{
  "num_hidden_layers": 10,
  "hidden_size": 96,
  "num_attention_heads": 2,
  "num_key_value_heads": 1,
  "head_dim": 32,
  "intermediate_size": 128,
  "vocab_size": 28901,
  "hidden_act": "swiglu",
  "norm": "rmsnorm",
  "norm_place": "pre",
  "norm_eps": 1e-05,
  "positions": "rope",
  "rope_theta": 10000.0,
  "rope_fraction": 0.5,
  "qk_norm": true,
  "attn_scale": 0.259,
  "bias": "none",
  "tie_word_embeddings": false,
  "parallel_block": false,
  "extras": ["local attention windows", "exclusive self-attention", "value residuals", "hashed n-gram embeddings", "an embedding shortcut", "skips across layers", "capped logits"],
  "init": "uniform",
  "init_std_qkv": 0.0624,
  "init_std_o": 0.0,
  "init_std_up": 0.0624,
  "init_std_down": 0.0,
  "optimizer": "muon",
  "learning_rate": 0.00783,
  "beta1": 0.9,
  "weight_decay": 0.011,
  "lr_head": 0.00762,
  "warmup_steps": 139,
  "schedule": "wsd",
  "decay_fraction": 0.599,
  "decay_shape": "linear",
  "final_lr_fraction": 0.1,
  "batch_tokens": [8192, 16384, 32768],
  "max_seq_len": 4096,
  "doc_mask": true,
  "train_tokens": 186500000,
  "max_steps": 10086,
  "dataset": "wikipedia_en"
}
Each number is 500 + 40 x the weight over its row's rms, rounded and kept within 0 to 999. Layers, rows and columns count from 0. Numbers have three digits each. The size before them is the row's rms in percent of the matrix's.

# down: layer 7 MLP down (transposed), 128x96, rms 0.262, rows 102-111, columns 0-95
# gate: layer 7 MLP gate, 128x96, rms 0.362, rows 103-111, columns 0-95
# up: layer 7 MLP up, 128x96, rms 0.388, rows 103-111, columns 0-95
down102 101:458514483488530476516492513499523504522493455638472532459552520513472533487521588505535508502476457543518484514505544568518467502529479505566432492545489554523482528502443596536479411552544521456481482405428535532525490456515532489557512528543536499556483554478488442528455569533480532486
gate103 107:491485496539436525443513452418462553498547496518454465555478537506467432535527462499516406525511478532438526419497517487504535504566500525507474506517541513561453467492542481531528445447502442459471460535450431497484561568442540505459522480571502500422500472555457525505475503452592527505
up103 110:490494466490500517474485473528498468570469452436461538524493453439471503507442497527526424569396396496530437486492493430479510518451516512486433504530532494528481500559501542514487506479494467514490469400563531541468480532493536512476576500488420506403477516464585507514470498476524531557
down103 108:456563505448494508524475509532523469441542437518520493498529536500521485486424549603505487503526513466565543489516471511496488513500437385499562480498429548509528558576525517495491515519509545487536557530574472510487574467492449485525462471447535556579500514454524509514469516519420423458
gate104 096:493471454554534548675515488523530531515461475435476568512473532506567502463490548434475509434511510480495484477428482464455531499532610491445453527522495523512456490492545473524522464515550443435531468469424444486506513497527493465484516527505523513486539506502493481433466494531440458491
up104 098:489505498500475525545507494478478504480554480518515427528477578408406495525504571464488454502568521447455498563435535473616456533519523587468499530571491433573510472573506496490533513560449477496513496515470481536447417472518486509491514508464510536480527492474454488486509496533486539432
down104 091:468551515522535470484530474553549502519425610462526488540479489480452508439510573455441490473484623467455475474482498518537517495454517489440513527600545509485461518491506513430541505518547494516442521512510562503525424439513509558512481433557497478482508568528495456490516449545450474510
gate105 102:476544446477505473548554474367483517539521510509407518516509492524488479487502523521472444567566456506468515482477547492470486537491518461546496535449481483496457393513537469451483497519501484544510514477478513548525571516469504518421525580450491526526504402473486596435556510508524509459
up105 110:540519518448545507483494431550541576453490485455499458509445527553532503441519571520552579538450468475414498539564457519498468471472462536558543511498469542447500537430499447516518492570484489473433472509500493477525445548495492446550445517489486408482462493495468499506406455492525452487
down105 120:520543421503447462458485435499513498465494492500553534488542508520561517540485523509508524522453476538409531500522472461540506472497403525492475492540546476476537479456611477515497542468531543460510472407451551467514498509464465525508528424481499456493536419493501516556405448412471521472
gate106 097:533493460512481502467513515500532478518478522502501542498545560478481553538511516520554564511433536470459526532420462498509498488505540454562529507499488524524579553522432536559473463497490453501469538539531571475574471535473529567552484422579544427536486570539554532566437458504482448450
up106 098:556554490459495538516505464473467504504533578454512465466448505582565514496483500475488526544476472484516469487501541439529497535549506504422421538465545558479494528474482518532593504495428489575526519509457522509507529479475464437462454522601465493433544459419449524517508538505504433430
down106 084:512473445495490511472533495444539462487430470609533540488498555422514466543509447458527508505453506514514426494498513435502542530544528465463530517499533445509645504555503493512521472512500502528512512515495496423537512424518436489438548441470526503451515504528493449543553512554436459461
gate107 098:478492485496481498514520522500390425436482501484542552543467524481505508472469546473467480477507467525518524580529563512614554524481552487440471494420483553475543527511459445424522427563493575457534569516490462465549467510567494520492482463540478430498540521454473482504526480458515488516
up107 101:439460417444443451525485421453557457515495476424469474481525492511545524439504564493510465514494461448455597522504529527535532469514549474515487532526475546430552554544573537466466539563466529503518493510512498423487440516499482459565516530514504543465537549466514493458555431469462478484
down107 095:451482469554471524495482478455515535445562473520502535496472476529479559482548501510474506500519488493451507496543458444459460462508516515418481540478565481555489504556596552460384369496532474488496461471489465496517543593466514452556493477459491484475527549564528496477535498546562508469
gate108 096:534437513562514507531523450470467530482470503489468446436554539574555494519510541465480489502470461517495443501530434451470425515516481524506553498513495443601505449454499515506488450503526523507478464453535528519470530438523514495489494573407563442492492447440467616568521509522527481454
up108 103:483512496504489512429423526508476519543469512471482419453488463480529497525433516478579512477414492546566511430536526498502468574587486483570471448533463433468477508453519497502461512574509496583481523551526512497489503577440512513487534497428464487503540469556481540597549500501485526503
down108 096:526501511506465424496496502485514487457520618425588493523535539514483442462535518431495523449503504550517536500509474524588440518477532419566513533485529480477502519537461541497510526443547538511478518520516538449524469446568555495563534523513504427495481524477472505406590523487483546525
gate109 100:506544512471528572429504529483427619518497509450501495545461511519497464480541503531468531507563524504523492437561492500518509476525525483488465420416468500483577522550469492487493484522455519592496503501464419474456429457516589481502495494499536498577517503550409477523508521468485487574
up109 084:495513444421507504505540533481466493416448381511534462465468486464505452465487450474492473542536500511510492497529558443572526512492522408491537492609562483519520477552430567443514455423492551513493467473490509533499532492537490495490512516494459435500518455551471547462497482446459478441
down109 090:493542474501450508480529489540550558506488540333465498534440523522470499513585505522464458503534498442539524436513471540435509425478538484570485445444503521509539487459484472499468409494464567541500510606518443534493487492503532504498472471546547522553496482472450517473512506532491485485
gate110 093:430541527482456435557443431497480529500552482520515507456520518486481465619513482550528574530447529536561482469441514509497514512522470510452543513474542552501480493484520425476464460514537577487442458526449487468494504459557541503552461467466546497541423533456512510430501595482543513496
up110 098:492600535539522535529501490494562514450462521538473537543572501541517523472553510446495573515484517454490508524462482515525514492520486461525501510554539521475433493490402494557518495452400430518464471555541527514507474449527571452609503502451416497559519541464494538471489514519458452486
down110 094:491555472526445503557481471449542510474478472463506511509494533506500486504531518474487418485535417579533517478522612520542534478567552468524526500437532492554512479480477372505507425528517501487461550539597460484455516453479495440469495535517510563470501519502502563483543510453567501455
gate111 099:518428519520508505503423464542491493466451418522451476507490515500482463479541476519430434556514491565482543434527493492467578489397499461465470500530537438527494493578499513484555503519475477474520556505435461464490528479443500421516559546557447496554433498586509521484555498542513502473
up111 089:440477526570424521514554528534500510433463452532494454534509542467544499504494514507533551505537494493485539461430483540478508458592540473406545469488485533535507562499529461555466459555522467459540512491513424481527561516477499526526514408475519556422448536443483506451415490516536529479
down111 098:533541555561538522494477530470562571542492474520509525419468474470549501504503509570549463536588480612451477523471570532487460518476530558492523518532545514497544526430478530504521512451508494457427561534536503471493485478404513512485538595463498526467513477525514490483451440446540484526